{"num_attention_heads": 4, "num_key_value_heads": 4, "vocab_size": 8192, "parallel_block": false, "init": "uniform", "init_std_qkv": 0.0513, "weight_decay": 0.053, "max_grad_norm": 1.0, "warmup_steps": 200, "schedule": "wsd", "decay_fraction": 0.767, "batch_tokens": 32768, "max_steps": 6180, "dataset": "wikipedia_en"}
Each number is 128 + 24 x the weight over the matrix's rms, rounded and kept within 0 to 255. Layers, rows and columns count from 0. Numbers have three digits each.

# layer 4 MLP down (transposed), 256x128, rms 0.25, rows 142-196, columns 0-127
165127082118132116119134075136144125147119155133155091133124152113076124184109153175106142137159134136100123104127151119124146144116121132158119161124111109122131136100131097149177102132116167143193168125114130146160109086187101123096170141092126128151161128117141144101153121092171127092133114121145112150131155091081120123175091137146143112135126126072080139144101170116133134158158
151129127121119155131131108142072138164112141084056117144111130102101088157114131102092149081126148132133176133109081144138097127106100115107119147130108107136100128107108103176175152171117116117112112151161170145148109130128096109156118117120090111137185132145134084110117128140131137112155119188158115097106150136139123071121120152108162136170161127159103151165146131132166138157185
112131118142100086155104088097119123158159156163126203129139128096119132144131114127140145097103142114162172132121158107108119085076126148109118158154141134114115169117097140149124096110120129118105116119133143105121125119099172191099140116097086125087150121119149107133118128114190123137099144123092091149117175147127142143080091097188194158142134114139068134180116091150131127133133
113077096157118148081174106079082149115129152143116139103123091065115145111142144141074119101101107149094175119171101167092133189093139174132150130133162115151127138176130108122152105144097107189144156130125129117122131105134129140125141160105148077125126102086128121125168074104153092132123122083148095151159097163170159184101120110113094139103149080124102160150177127110139095073109
086120102103165092129119165091099138099139119175122162097121088121131125133124082131119149086120168141142162126150117119140112131100134108191137120128160108118142112117137137158148150140105124111107116110150151131087148105130090143119099089119100183146092141124136105138138156097128148080119123122120071139151122107137115122116111128106120112141123167139108144144174120091145144165152
179122163142130130136144134133132103123105111175138103133148145138094137144111150139155136084164093116110119102146122176161115097132117157175152104117128145148105125098137109093161125095120108143131140140114165168154093148105132125158127129106147118101087111154126135138152139106157148117099147154157117101145152152127118135155164121101095124150115140093090131129126111122132158091154
106089156113141141099142134141126149131113168163096107155122127103138100158121130093127114121112135112119153123112131099112094121098100122151103143153098081102152181103115151131117141123133109118136149110149155108119116129100132123066118144124126152100179129130096077117147120162180099142122129134122129135114115116088150093082131098156124128138150126157136128127107181124182107125167
117165136126117140164115136153099130131136118106132102134105077125178169130144160132126123147102135188172119104121122151132133111142119123146122164152139132152141126187151150170121097141141145079111131098112150088155126128159185148125101149137136147099097120186110133162117107102160112203163110165105152120132126163103183139115173116123140106099158157123102157152127103164113173120131
122138105122115134137070115128133117114097148077088104112136140141137107098148113132138139093095110131141128153101115089103115145153111152194143133167138161132170104148098153104149122134120108119120130150110121161117122113100153125140116100125127117145120138176092163123144136141156172160109097143156109156081151147151082123140115136147116171169109137163134098152122143137134130122078
147136135125131127147110157158095150144134139105160144126157107113120149155150138135116109142127134137139146138121140100129122187130107103123102120126122151174118144112186166178153127137134115119117116130147114111129169155134156124161120139144133141162054123123182125082165123140110089111123137091070117131137120135175109124079088146157099193132135128135139140084157081103133134147149
171121092114114131109144129101162159132117148141136143128128107158139092120143113144132148087129123140125150153108141103074159121174152146129134120134103130135135158121126142201125096116123153116119125136129177118100115083114161116110085170167117159171127145134092120129098137133099132158139141119148140160149144108165153150117122103158124110137139147152138132129130127151144128123102
119125102094105119130146151125170144106140147090123154127159146100152125105157162134108123127115116156120114130099168106131125159115123143114143095148100139163143122120173066138116141119114109123138133111125099119127088178109092139163144139130156131128125092128159122120122125118133105129118158121137097154105171108105109145131177156117121164112104129124148144112086131130118160131085
185137120126088143143146134107109151139175120123118136168181141124148081139114157151105129102130105135112126155150141179093094113122150147132103142118154179167142102129101133134121131125089117185122160131137148140136153170161137106100134130128138099136123142106107103132154113122111132112107122113122136122105111108129078139135126133117126134128119146126135101141082170116153081146128
150117111133100118107097135081118109146147161143121130121151120119146122109171133125101160130084158114118126147156156171102126145143137125101134081136130167078130121105142140134119143110157173149114179148137177114158118153147141160148124156136135188133148164111118152101151127097135147104119098078074128156135117108102151124122107112136128112125123134137109138105112147118122104101142
131109126133105094153105124109132152131142146134109116137134151178165148154120077115126107131139077089148129122125082069104111126127130168133130134179149127118113105143157141103099106093142171117123107108116124078126146105121132122125091116174141151155107099122126127148145132142118108130099152108116145145093102116114143169155109106147139158185144134123142104158111134125138130166113
114140139112155124165111129095089158109153138136126166112158149141133106116139144165165107117122151122137131123132152113174105121137101133128138104148126146148106131121131103137107124165103141086096129164122164129116185149103130100118125080083117144133170171100150115155117138079151155126101153163141097136141130140144117136130116091124076163157065106122155149117122170062119144142153
125156163124132115113129129132141110138130125156177120125110142121136112143125110152111149129127101158106104084150160126137159080135149082124111143110117140161149129160153111109113100127139131121144100111129118140164126148145136173133139107131144133132082149127131139081105138146134125123125157158125147184154105146104128137149132109146143135078125141144169142128095086097123090090104
108130114116114125095132134148150128132141107151124114162135154126148135146110119145141137121175142125155103096127119120132189124140118126096111126132095170127136115122123103140122144136135091103157117142113135121133123127138109118160119146159119179121165163117120106131160133146099104143112124112155133134115116119102084105155126130129122132089144139139145112135112124113080127153130
153116092189145114118126164143119127126160128140146143091170143152139110094100141132127131146134079165103137168100128138141098126103108161141105094142114128123112128153132151150116154101129130109139122121100108121100152129120155101119135162095083121106148120099147135142147139118143130127135134141151129126115171106067119149165147125118148106128121083125135127149164134093113126138136
111111140121126116079103152117107084149092128165115150169127144094096109143122113114120127114154139146175082131162109141104120128132129163158163154108118138089135133137129118137114135114120113126124147125170104162113163066136106111143143098157117120104123135141113105112098119137132156124136115159184108122110082126136098133140078128121135130140153133163117106147138095093132148171146
153102138115107157142143085113127164118132097145139076145112118134144166126085176089155119159098102132125126143180104137157185095129085154091104104144146133154111106099129138106094124143099142109122130097130141160139119122146121106144092111105168105111084091133087143126121125098100126114135156109078136095117138131088176110084130143091149155128116112103090131102145140147142104087151
137088108119118145085149116099098123104136124137105133110119142122117105114130146141077144134109118127125109127143121139111118158130126151135131106152146129070101133142122098153135127124116189117120102120113110164058109131082142148143107084113149127165091108147127114132118115144125077092088089121114068144142141111111131090115130107154179103142143137078139139154121104172143122108104
141145127113143103135072145139150164129140143160116135098140136139127100140123141167178138119176122153131098148154089101129137124141161109107123140151064125133163112134147156173135143149117126122146136136144138133110146077124132123120113125106112159093091158167149110185154115093109125134158082160147140122127097160110116124140111128158145126157141082145136096127096132129128133145109
118120117058149101150151116158101135154124151127123162145110161140134077174132134121118118167146149123161161132108165165162121126132135163110142089139102125103156147162064120125127137118118160123092158118166114129122128108092119127108110029120130109129100110193163130117122130108134120121110150148120119127134145095174100111108114125114133184151119112129123140121102117104098087130109
142111109138105080144145108134161110167109127106101096081127117145113162120110130103109161152108134155161139169098099116160119192176139121120129136141141133102136125132126126098134127130126136098147077133124143114091107154090119116168096170110150156146128093122154141099090167130097160163135135090097094135166110123155083068157099154129131117152154124093111123137167089125110101140113
144182083089118154117101116139060100116101106129130132126092096135110113158151127131188072144102141107130109110094127148163133095137122145158113117098120129131145121177128163147131117165132107135081113147140113104077132133126123126100142116142147132142106170117184163140100124084111153122134117113157133156169115100146128125123126129115152096113146139180137141078171128162168151132120
075171138132111100136071159105084158121132125123120137104130079100125104116119122128124118109088126185142122150141106132083119151118142107121137137117170122137094118096178116103146130129110131131128159122139159128143158154128074114130157102107103175148100104119107099149159131147126121117135131140145137138140091107127115108106115121089100154090123145128089119148137147083130109146149
094124151102136137148146148134127098109089092124110150158169117145130141128116111161154105116161140136147125191078132082117120136117123116105106138143154113134100118136103132107102148137113095087104098149151090153106132162126120137105126091110093171113106157116153162141135143145075108097140132156151112102093113105134126146095108137116129153148091133152153120151110157108159131146113
145146148092156142132087121111121155154142148123056106133125149129121122153104186131078131120147131096119165114205078144116134159090101134135171104113128122127130138067056141119105113116073142152103146120142124115128127121124117139153116134117119093117179140119127121129134110148209128098102171051051084109145130132094158085160110100111124165116106181129115136151155166162139066135124
131123120163138135118125129119130162146135159127115105155090167148139122121130130140136081119110151136155126123103121129120116129153118124136119089130118104143147157159055130134190101105153141145117147109119148094123140131171161152111162116119104147094159112145112105108129135150107104156136132163099124151124116088145094142135136144145130110109125134145136149109086107158146087073110
090108131135142114126123152137122119147184119143068111132091127085104129121166151104130091140146132098118154132124085167082121101090140138148130141118169118104130154114077122133144130114146135149130155157096144148133119106122112115125108111162160182096122126134131124128162139123122143091126110147126115115150112092141110126127140131139150130144131164124141153144134138097099157116133
110153143113115154120126190132103129117107130138123124125133113109108148117177136143106152145117141144146137138123107149131139164127145133097154146122180126129160137139121146113163154131119118165143186137147120094145126096160103143117131130133122118139135143125129129150137137143135146104140116121165091121162122140105134144128151137117108126122114110136127124116127104100150151148152
136143118131141127109159148113135126147140130111099108115119110127131149118120137122111147125091121149162153123173091157119111128124124144121124097131118117156117160124142102085103159122126099143129103158124172129100170084159132112159100144097138118133096141095117112127128143120135109138106110094136093125164158124155148150139105132134143129154119120134127148113188104132100158119107
122086172112125128131164111149152164105120099152162141140106136124125140142128107053133114076138120120151129126172087116132138109139124121114136112070108106137096105124162071070159091068146122155112150145120112142165135160143108139148134138154136099137091136134124165143176159156071149102106156135171090098120171135140109107099128137134101180096097123183167107070136115119098107120106
113151185124119154133132137148178104132143126117112110141142144131099134097104095158120135146096103137148105095135162121122130111159121139108115124129123106106150144108142139108130124100126126152115093141115114100098132147138120138151095155115138132128137175159154127130151108154152127126116162153129128141121121127139140146122115154131152128142112072111144162114152136149111118125128
094107124150110132093114099165139106110127083097162077146096135127102105091127117115118139118153114149127125110136106159120125121128124108129111149135122138134138111098104155158153121145153178088130108110125127144130114148153140140122149076147121132157133119147149127146159087132149130103139103168123149104135136145145132148132117103114129127106135108150112140099158155100145091145101
131107131165166090135125145114048144128135129159102146131170120121137105142087114102140094122128130136178123142140132126115123106147147156168127143144155072127142136168152100126112143120148103142128130148171128119148126103101092088127133143116114129143121139082130158135141132117125140156140095128140138130141131088155102148124134111138132122100116126141118116141140109083138120151099
155112096105137103155092091140135102116114139120150127136133140083128123122110140122150122106128117120082160175138128112133164113123089116152113113127124098097110139147099112128164139159155138108107146093149116125139124121124147145168139118144140166091120130146175100149133109115109139066151122155145142156109069132142131137131136105141111120132120153125111115130091153133123119099128
147108148149154097135123118120108151140137157118127141153097145128132110123126143119139126080094102112132142118144163164159126114154141160137135112125130133104157151133114126118168123139122127119129153126104128152118135088112108113130175133145129136094112128169126147167132147143141142128150123114145115140150140134135128121128130126159085108148146101150150136121156146163129129099124
115124132139160152112133149145148146131156135126142156102111102112145150145118174165120092155095124144106142116148111163142112110143153088191150177138117138121095140129102127140096120103107107115144164089213143148135091105152120175141177132093135175069113142126140117136100101103176120187129134156144146119107141150112078147089123118107115109171101099119120174147143150155176122105138
141115106138121137108104125152087146116150118125136132083129133139111154129144145124150135124135103149141108151127093129117116139129102071140117160111106115127161114149125079125154123173143101160119115090156120098117125155119117150117118169120112150125131111121111117163142155160126163175115118114091115122147134104135121143102151093112132149117116110108096136110122185141135157116058
102153085152069137119101134131144132101161131115112175085094112137142108100166128156145108137171122127139101111121168128054089102142138117153134096126136139148136102140126102120153163114139147149112137135148080137156175123117098141134115131077145123106155115034107115147125112169116146165108130088145167190144146085104096152125115119151115122115146133136107127163112106103120111134121
136121107102101145119159149106162177119078107076111084146129080152167128102117110115107147101086112139157155145122121145124133146162131082128143118123161115119118125123168135114125145096087149120123146165093131151162115112134126128119108145105133142116150125138111149111160149167157123104126101145151139137110111144111140081113123146108092075124153151095111125149150095140102155153129
172126142142128152150123088122135114123137092144144010120089127135136185116119158100074104177160167121068129094094121140110120108095090134100141124116102103096143149111152127093092129157116116116099115147128126160160128116100151134148141117117113122129079094093163153142058158150101100095129135106116140123176127104138156146161092135119131087131123167123142142122120131136143143123200
080105143112080152079153119089169123119130167100150201134114115154094145151151110149133118119152143160156121149099203068146116096111151113121108098164131146096172123132147147115132133098135103135168149125159106091135124153180112161107126100132142161095108103108172170136116165145127121143135138122126144157098108146138102142141130150165119144066170166111160147147096141138136071181057
141094179143112160123127163115130125154099095108102166110173110128149149150116114140121123097123157077134117114125145109095091089133106122084139134094090131093150144124111170134129116118146106073099146145094132140091131100092120127130120131097145176128140105112105113141139093125136152115125119118145130126103139134125114141107087144119134135110113142124063126156153110125140126166163
171154086118082120165122127157133113140145153105115145101132119106132069119125100157141118149121107134114134159099158104119081141160138148096118149105135128146129123168129154141156119119116172121141154150111144151140141125155100083142125112142140116167098125112133155150117146098132129104082133161104114115134157132133132112125161139130112115127163130151166125145113168134113114181127
158138144139150115135131166154108144134101128188141160142157139177105089139114155121098111091099134156134129129143139137128127126135102164120158092120135103110135129125091107080153139161082155136114115122125111118115160125122127137153123164133149140137134109147131113140131087150173136125152144139132107154133150116120124137134146086165148129116105092128147121140088152122111057104093
151148106117112132121098127135114106136145068134115094140101126133135157145153144073119156069099094103108124150075096147122153113062162120121150102157083111118155147126140118131159165124167105127090185146111110100138114107143064101125133155095121106125142098161149140133166133140104141150123111076141110139137125124157158109126141150066144141134140127100087124151155114148148109103144
152137147150105150136126125159113106162136080114128121154099113136083120156140107105153119125109110102073177120093128098151089121159131143115135129123131139159109100094142106122086088120115182122106106098112137101155133147162087113136150141132159121125161146118128136148149131172156101146080134163136151123126156112083143118135098137154128146130148130147162099161092155129118106120175
139114141124148174133090130087126146132104178154123074119100053066154172140169187125111123180166142131152101128137129132120142166134112172109172123172142092060118140121106121130137144125164114100088143147134129128133108082174143108079132168109112141105119144157122151120117150097118170129154109075118098087128157098129150125129142128105108085171104160099109149105148137109134111115124
131143094118156058100136136123105118140153152105155097156082097136126094131093127140121146153113159136145114142074113089126109134126101118159136148109133134091090130118109145134104169119095165076125138136095111178103129112125081073118122106146092131115115114156086136156137134101099165111105123205140153107108143135153108103109139117130125115150125160134137150123111125143157190097136
170094144183114149092133138123106143136129141176159156135073120132139161125128151135138128174118146137121102099169180111114132118174135131071160096135131129155087104098126147102166166114100153121085117143123121162153165137138169103112086143078170132121150126156121122134133142136130123101140151132129137118205123116141120098107126116128135143131144084086131187138140146149146132086132
143097160167149112150110094153121138141101100142137135153129097150118173143165113065106178119129146127122152113138132131144212138130102169065142134163100150075116086115117063101154100175127109183138143138121124141121117140098187128173120138131122147140105151116109155117115177108095147138134100075144137136097186173128127173135149099112134121107117098085103101143169146129115124082146
110129152143114130150156167142130113146161105159171138097177125061107130172061095126119122102117138109111110147172138097115092111140121129117128150126120146095105113110110170161075126128113129156111132103130128116096148164057145115120206123133096134130129152132128117138142114129127130102171129163105165130155111141150134093142124124091162118129121108134130122137133142134173097120120
# layer 4 MLP up, 256x128, rms 0.277, rows 143-196, columns 0-127
122137116126114110125112132172146085159144135123147139139112113114116158102131137132092130122090125147154105101094140125133120154151132153155130144093149154128073123129167158129144099123117111111137152116155128158159201113119111088156120109156131177120097122127113109111125124117152124141141111100113103154135089077142090131124158108144172064110124131117148125162136130157086086146163
164139114133092105115159187088123089151082109138167117111147153131101131105101132129140149115068122107112125113167134114131129138151104113100101119142113103131177134154125170140127166128163150115101116104137155125122163100143152108182153165111130096133112139148122115177114133158129120112141130109105060118103131111093159109075160100134138111147152103101105108134149099174096171181155
148124188120153166080162176157126097099065099161126131144112151104131130088155139116128137149116163144168129131168090119131101113134130094127142147122097125174058144158139124083191105071107151138154154086138118116163096143114175064133146138149146112125170147078115138131162073139120134160085145123131176140132150160135149139105115064148128097079154132121112111096090111128104144174149
171137100133077163111159123229134161139132130133127141109113109123129123112151136122124110101081123095067138135076109162104137123112139098142132135106107143130090199091112154082107167118136122129121112152152088156112053119130143110110150137128128140162104128125136146110112124138114135137126160081114117116147112134132167136116145168131121160113139134145147097096133128116111158120104
081126110117137142140133128137142169126098129133123153130151096095124097108137094137134130150119146090117127151145118061081131166137118111108147132090154138122102118157157103148087095158097141161118107130137085108102176160113117140104118163135175151157160130102151122117123118140096156151172160123093139130112087123147162118123104095113142131141141123146126101098127143133108104145143
124138109138125155121183135102134097124083139128125122148094106121172147114116182141151138132132145124124106093128115132148116170112118101095127103125138136117139105152144103142120113106157146122119098104108105087148151155172118142138130137115118069143082114185109162119111133111089177179117126150142134118095149150112131111135099092076091152152131121104153130141142133134161170121145
144131153132129133100127079129143161144124130125137154160162152108133104139116101127100142101120095108134172150156107150131124121124172155128140169105103149091120118066088158089151159154111160118144092124127110205152142131120092112145160148121123100092155152080112132116148115177109124116095148145156125145110149098134125143115113147102143152113112072122113116097166155138089072145144
120157156093117135124130164079146106117134145141180147121121149085154153101132126129157100141154147096169118152116141140103126163115124150160112127155101141120168152102134119147111114152131155082152106126115153146187088116136118125116099165149161108100147126148142134124122099117147107119158133112129123117175133123138153133136089145119112112114120126160098118083109188101139107149160
111090107136130127093108103118187107166121184111143102108146168124125111149136150138176114136135122107116186117100089118147122117075137069079162153125137135102142120147148085088066132131156138140176122139163109115139091116109127131145148128129127120129149148148129171162133154143113119110151117113137115117126107096086171133155126129076122136116106106143100151151133106170133148145135
133132105097114125148103104152103120147093139103153079116127119138142130112160109164110160126127141150149117136159120142133136137116130153151177134124145162122102146124111091129137140137138131135131111124097114123158108148143137161125118136120100122183094093148144110115141105127084077152137110127114125103124132141139161115140156074129141159125082121058128151144143168147154125131141
125081129132135098122119147185131117117121116135138111102126115141151075131121144113099161114114126134124155152123128103112122158157137139148150136105110141108136098116097121136169155082123149135122131113138083117135143135145134075103171115126130118121129141119101113094151122149122110115138136118142125112125117187169122117153067147135117148112140178116140124125140112166148101139132
135104119098141132135171159137145108080162126138073117146118089129143143126117134106085140096133130099133168143094095159128104116109147105089156128134138123124152111136146134125132103094112096112121127140137119131108156128156095062144133142150152123145106159130153129130146119094113128156140111113200117131121083156111160106165143126119121157117138145173152111091122127133123130099143
128140139120137120163157134131160144132123141129122094146113149138140130127125108104117136147137101098176107153119127129112138142183129127169099122118103093156093111119137118156125102107115102138138135158132160109162140119124150154156079181147125124136137101121124124157123131095123122167147149132143146120078119091149128126125126092118132072132134137127146147098120118145130139103122
094126132155132144130117127181110143166101146125125091153119095099100158153145123116135137166122116124103132147135123131123122129170123117142146115121123092130133139091092141193134152139101113099138084160110110184114101139132158103149110157103108136153139106158144172162108090125117104114115145098152119126144137156111151135088114101149118136144159112159118117109118170092099098200120
105144139136133140120116110150171129140141104087144101162082131129099126085164110155134164135124124125167139106119135129114175118127094099089098162126132146083083179105157146121094142151145135144120114108145109133112118093141153168144113180105164161155146125173145117125155084137118128142154094119100080137138105078109163169094137110128141130139086122131129117086126103135118146124074
165180115126080132159120126101107176130126128133156099091112128187151063075131171132094124077132127117121120123103131101153172116135136094110075137140145146162201138126146161128125127151144107137095144134104152121110141090135136099121138070128147101124122158123139143138080148118172154142116112118145101164142109129101149086131117106103153158140126108149140121136153141118122165125142
112162126101073153124102097141123105158118121116145122134130103104094082092138131123124192122086106120138179148144121117133128133142141134133153117103158117121128140142142144143133123141114147149110093164123089106150113137168159142110172098138110083107133122145094116150133111147135117120116156128121139148137125134132164140123117116145131173163125132141145141103120167152134116117132
147089134120118132093099135157160112144187124146144145124139092139103139101136112102131147135147119139140130083096114136109146114110121093117134105081119128124145115107183139148158095141161145172141128133119151107143108138131163113110103143141132145133140100131118151123117088111135148153143165161129106094136085131081093117136138129137137157139152123122141129123130171123151101125101
120072134148107133104213080157173104137160162119105097160125175128133119163130167120149112091173146122086151120104149120132105146122118134151115153183138135099158132130148111071143137145129088077151119149087107103103110107121131129107112137126162078090176165140084174125087137114135136156118080141216138123094142127123153101150099122128151136097101126149166111089175118136136128099139
104158139092128137146145154159177127129104118115108127107118078172158174140154130078186122132161129121148159127146140167133145139144113139131137157125116127097157136123120127135104140074117142146168139092087145155153076113106113118116120121114080083118113097175156162116084129140162130156149131166089136092174118121136073142122105141066110109136150135116108150121119129123164103155133
127171116148161102104095134182156126169112095130156115147118155149193144145153096130129102104121123134090108139090117109122163145140102133115141142125148121098113098129114153127108140082121165120097166116069159090156096127123129145156141134144127132126104160176141116153129135076141167116153149126119147100134103123091105134150118108106164112134151115124117119129114156152153112104159
132093128117113129146124117155128127159114134105143088135118148138089113161115093139162142127120136119111140120118141133156111084203113131161078142072102119112105124138145127131127107112130124127128100141144142137119148145143141123127150153171137126145142109102109149106151132118092125121122116134136134151094154123167132093136091146151124130107138141131126138129104152111146121139121
146120131093165113113157106158143131161148088126166116124114139179111114120117148154106129125100090109116120142137130167149176150125105115138133099112156112156182148084105152140113106175101140100110131138156156086123137150122092094107110151115169094153139141137118158118128153140115137176103101126091136130149126122155141131118135116140130138114145141157138091053101064119118138124159
116151124163132121166127119170088119143141097107149080136127110113134121161156143131146165123104150089143099145130109140129096115125137088146119085118091123120187119127146145134136124118158129120144107103146095133121149114156131136096130134123129158110138136105102141120116123103156110140196141111065085142139108129150109114139119090125146132096146141137127179160183163112133091118159
146099107121177099146133139135164118121124143111129107151150083157148161162125154118111163068139121143114167148138124123106152147134145157132123101112087144127120086109127067111133101111122119121109188134165133112114162127154153133109082100139163156139144123162122134156103150096131138138139143140107164117104104121154117124096112155101142079120127138150113105107092127144161126175131
143087113144157112118099131111144100133121175161153091169119171092092106154117094127128142142125130075145153139145149141145054132122126159112150095095119104100154082132122127114087114125114133137168097132124136098102183164096137153101089133118123088130127146153129130160125107133179129084158103167139114115091164185134155141136125103118145144107184146151088149050164188140130114104115
151142148143129110139108133160090146137101108114143145146150112166112071132112163105160156100138138086142109094157133111132118116152149110144110108097137106147122114108155139125144157100145150130133130109117132104214121124155140154118137119135130120122142111121154128125144105158152094124132129090115115120104124125121074084170132109150119167100173108130138133113145125116131118157144
185139146135115091134153158111125104117111157147154172104100123152112121097134159100111149112060112119110159130117100096115099090166120149121131112155094103119157105112086175125121160130124118073121113089145123122172119132097164062178133186118122109112068132149120128142093141093137118102076113136119108123133148132101136129108122130119138104153181193134150160123146116177116157121114
106126163151132123164097106160098105107088148148103090144153084139112113173117112099106166101138092123081145121119109127164113094115139131143126128121156135127098122127149152106172115152114135128112117147123116127165082131134155130090110107146119122156135153140112114117116131120114146138111149133115164118113123136112129130111138137135121136126139176105118119133144161102111154179153
126112134121100141137155087145169154172181144094095126101066132111151142110147128129145145137140148150141127135133085113088158095134155115118151153129118105168121098124158146152161108101112123113113127159115157131140121138126122151136154118106129130112084148120152138118171086113155125101112136132125112091099148136140120103137140126106149128122093162119124173191098122134088134112127
118155123149118158141084108100192152151154160141137118104120101146081125138149092110087114129125135143136178093116172121162061128092109151112124131112145160162133134099089137152120095155130105106153103137113125131089148138127141114104125150138151115108138134134076129121133157097125157128117139116103126146135150114136142142096097144151145130126130115135095110049141120152101180096113
154142118114109159091101139107146160118129132140160163092149178110125107138105156143149148127130141104141150126130141107196164122096145109107131146124113110095087163130143158151153106115123141108132171087148173124141106147117121132080160118153116107074150131089121121176099113170093107129112146137121130133118100131093123105130114123132109111124134142159123099143070126127082148138118
119155167087122176164159129140122135127069140104094132170122094127121124085116147130117149135118109146170135121123152142083131083083138112142121150118161199152144080113169114141152102138139105132136066141151114178169089144123158086158089153133140130125134135117137119158180137102103144156126130098090093126094089112087164118122131147124129163144126113106133107107116140138148149153121
128115136128119127125122144144115123136114133142130142122133111115140092143154148118128127115144101118094163113157121123150154148089117110119123148181133145152108127161101094116115144114125181111152166126093132112158099123108172163129130102135176119110132089151139151112113100103120117151170114128132117143090111112131125179102127118132113118117158149149140144146185110121131130134121
148120133107139125148138161113137126154164119114129142122131129130118118126134101125110123114105146151127132117125073137131133136104132116172140124107101115087137102140132137138125120144109112124133161132131129134119132107166158128160141157101137122126119094112118159114091110125127138088142117154088102129153116127127130078073085108129121116127120151131164148129123147138121162162161
133105164157107135129098085128115129151159108100096111109106112139107123125131129143126122101123124172129099104145137090107165156154121150145135116096149145140127125157108124124138119090112154134112142113080118120140118134116160099144124113148140160182107136104120188121070104139153147130148139079094121119115094125140155143156128144084155143146102179107127123125147110147141141132164
103121135151103119113160139120144131114106108083126178145101103111172174131111109110105131135120135097116173118105072093126149126154135111118110089106129129128118115100134127153187123103128144103114129109160128165105082126127160106115109138136085083164103136133116157104132105149099124137110118152140124123095167124129156164133123107139125150157161123115118139163144091133143114170140
096145101141140129120128154122157139132111093113123130104121117101143152153107145118108132137131139112113140124112074138124167140147109160130145153092123142143096088142128108101114143115134119137126150140147147136099141132114123154156108126099120131154094149144115117111180106114133105155118149090149132091137123149149117125116112104116178173149103124133134143149112098102146169131116
159154134137095164125071114158170137125143125090124152134096152118121124111153161109149089141108094128108100189110132083124161163078123142118150110171072130131101119156121087161134127168056114121122143097109107095125105133119135111101148129171181147120144132132123082124145152141149115091127127091126185092165086073125171121078053147121131112118140134188106200100159136150167153113142
109177126119165124076158106113128136136111164121116129116157168094149144122104127145179121144104120125126127090116105143097097105124135069143134150124136128103127150090155139133138148088130103100176080115112162173117142137093177114159144096086096116069121179129093158159090147194078140092143134113136125162140117118157135099106126147107130102119144106152126143129113084140118141141148
115152140075115133140136090143117124141112157130113143151115066096176078133156101102166193099116132145114181142079095134120129160141157118076135156165106159103112113089110115085110168112103128103078138129107110130149174109165107101121091157119124109143114161100105127119157126099106149145143131151158135141138110153095143122170121144123121107093178165155124173172099147144130074154107
123095149120128123154133156137097161118117175119115097124106149114147115127074144145135122149131108149119092128108124146108165118099134134125103138121144106127156129146151108144158109133127134129093108111120116162121138123143120151123133111149136128091136105134145134133135145130125129127149108138139123133150110094138136111155116095144090074118126099166180115158150130147113129115143
115133137138147156166099117143102128188149118088152146126110115104130111138165163129133179135099148114143142122097183112172133109165132160133142123118144149128121096163170084113136101161118098167134125095129139140131118101146109133149132126091138142104131120151138116136100107109135107182127117123145099167100110076099116172093118106132124124123153125102144104070125141112106129114116
180159159174105128172144094153101123141103140128109086074140114092126128110141131122132103130135106139141130088162132131136100122148173132075131133086116145119121142124155157148048130105129136149086121060079094133188140101099145138218156130107108173095148202111134138125141100159121192158190126107136119141159090153125126107139132115092170101159135160148136127156138136143089078175125
133119137096154177137149116177110127110134162092119092138130124110116134097122146144101098086133125105114159121151118118154133123103190130153120133124105089091126126138111166120095132147130144130115135111151131118127103127138119156131106092134134123141115158106141128118129117150137143166152101129154151113104138154104126105137130139141162127137122104124211143099098143119174126092152
091108164141160147131139159140175158148113142096169138141069133158125111161117167109119112106165162102127161085118083102164122114122122097089118094133114115150129144100116119105109134106169113123146121092166126096115170183128149128145123092182116146111159138124158135100126072151119098180133143149182152152106119106111105079131064136148108139146156147124097156127132141116172111181114
131096171112136141160156134118133142130145126095106101118121119139092157089155156151114116104150144136138112113103109146103133113122136099103137173111138136102134138127121120090103168108098159128138154143153165118124150131163126090146153129101119126117095111171098113127144106164132104136105144152119112091142072132182111118125140135092169103107122136127113098138099145113136126142139
115117128124143156139167119177120109121122129101133135158113186089163098122142104136124133140109133126173084107105116129126151122141127148133097144092115129122119108144183109138089084110102166142096152111143138146112079147152088146123104152119170142120132126088122118109128149115126110128143113115127101174159061121097134129181142087138163102151151129148101142121121130137127145140141
098097152097141093098171117122139143103164159163116128116126141141133130138113133113162107122128108116164123143136141137107161134129133130164135120137104132131117122160101181124124136153146128108114129124168117147128138113107203118151134123137110103092150129158133095149096120088163121118122125115109117154100122174148095138126166097152154141116135122140153150094140111179094166135130
105165147161129101136121147157179122100130117132175090100140139145172158169128154127139119127125081109126091153109097114146120123120132091131140108163139174102102107120100124108130113132095157109129144143088124124136113146128144109085127182127167120123147113138099098085145115141147107097051135108120161135156125112137190109096141139130147159136132114159147118115124133131194108147146
132185124117084103106139081160124144161113073123166145105118127120125118132145131166125098113078096085122145133146115137155134174159117126161123134113110093088116153076132144143148125184093142121193111142119157093120109114178108096151095185151130144131080121128123133099106142130158067144096101089129115118172104133154099130121098116113143133129157136116161112126149081110131099129157
122129154085120136164119121175134129159127146113144104156122160120117112128135096123157137132115118123121167140089134135131115112120137135140109145113110179119110114148113127150168100141123106142126108136136104097104107135147089156138109094177103128100136135127165134095103169134125116126127152127142127171078137127106125152133145138130111113083121144127127122140095160092119141145088
122152132162123166104111144141113093122140066123148080134171144127134148125154102083117148162114135124120152139147155109156122164123118148110138121132082116111117111147139129128151153128117144107142138110133189162130127115118104160150123120118114119142106130121165162138092115126087133153102127149128130119102134127147114122160130099147173133128131138143116119110146127088077128123138
058142142117076115195172120181138085099100127164150106124102157162101155153136120098154143093138128108112103141106128087132153149130094126110146113157128181121151076185103133123142151135114143116143123131143078118098107163129161088122142097153090140193147131137131162125169093125128135120141123123149155103134133123145093152131085123126120166074128156126137099141141124083162124128169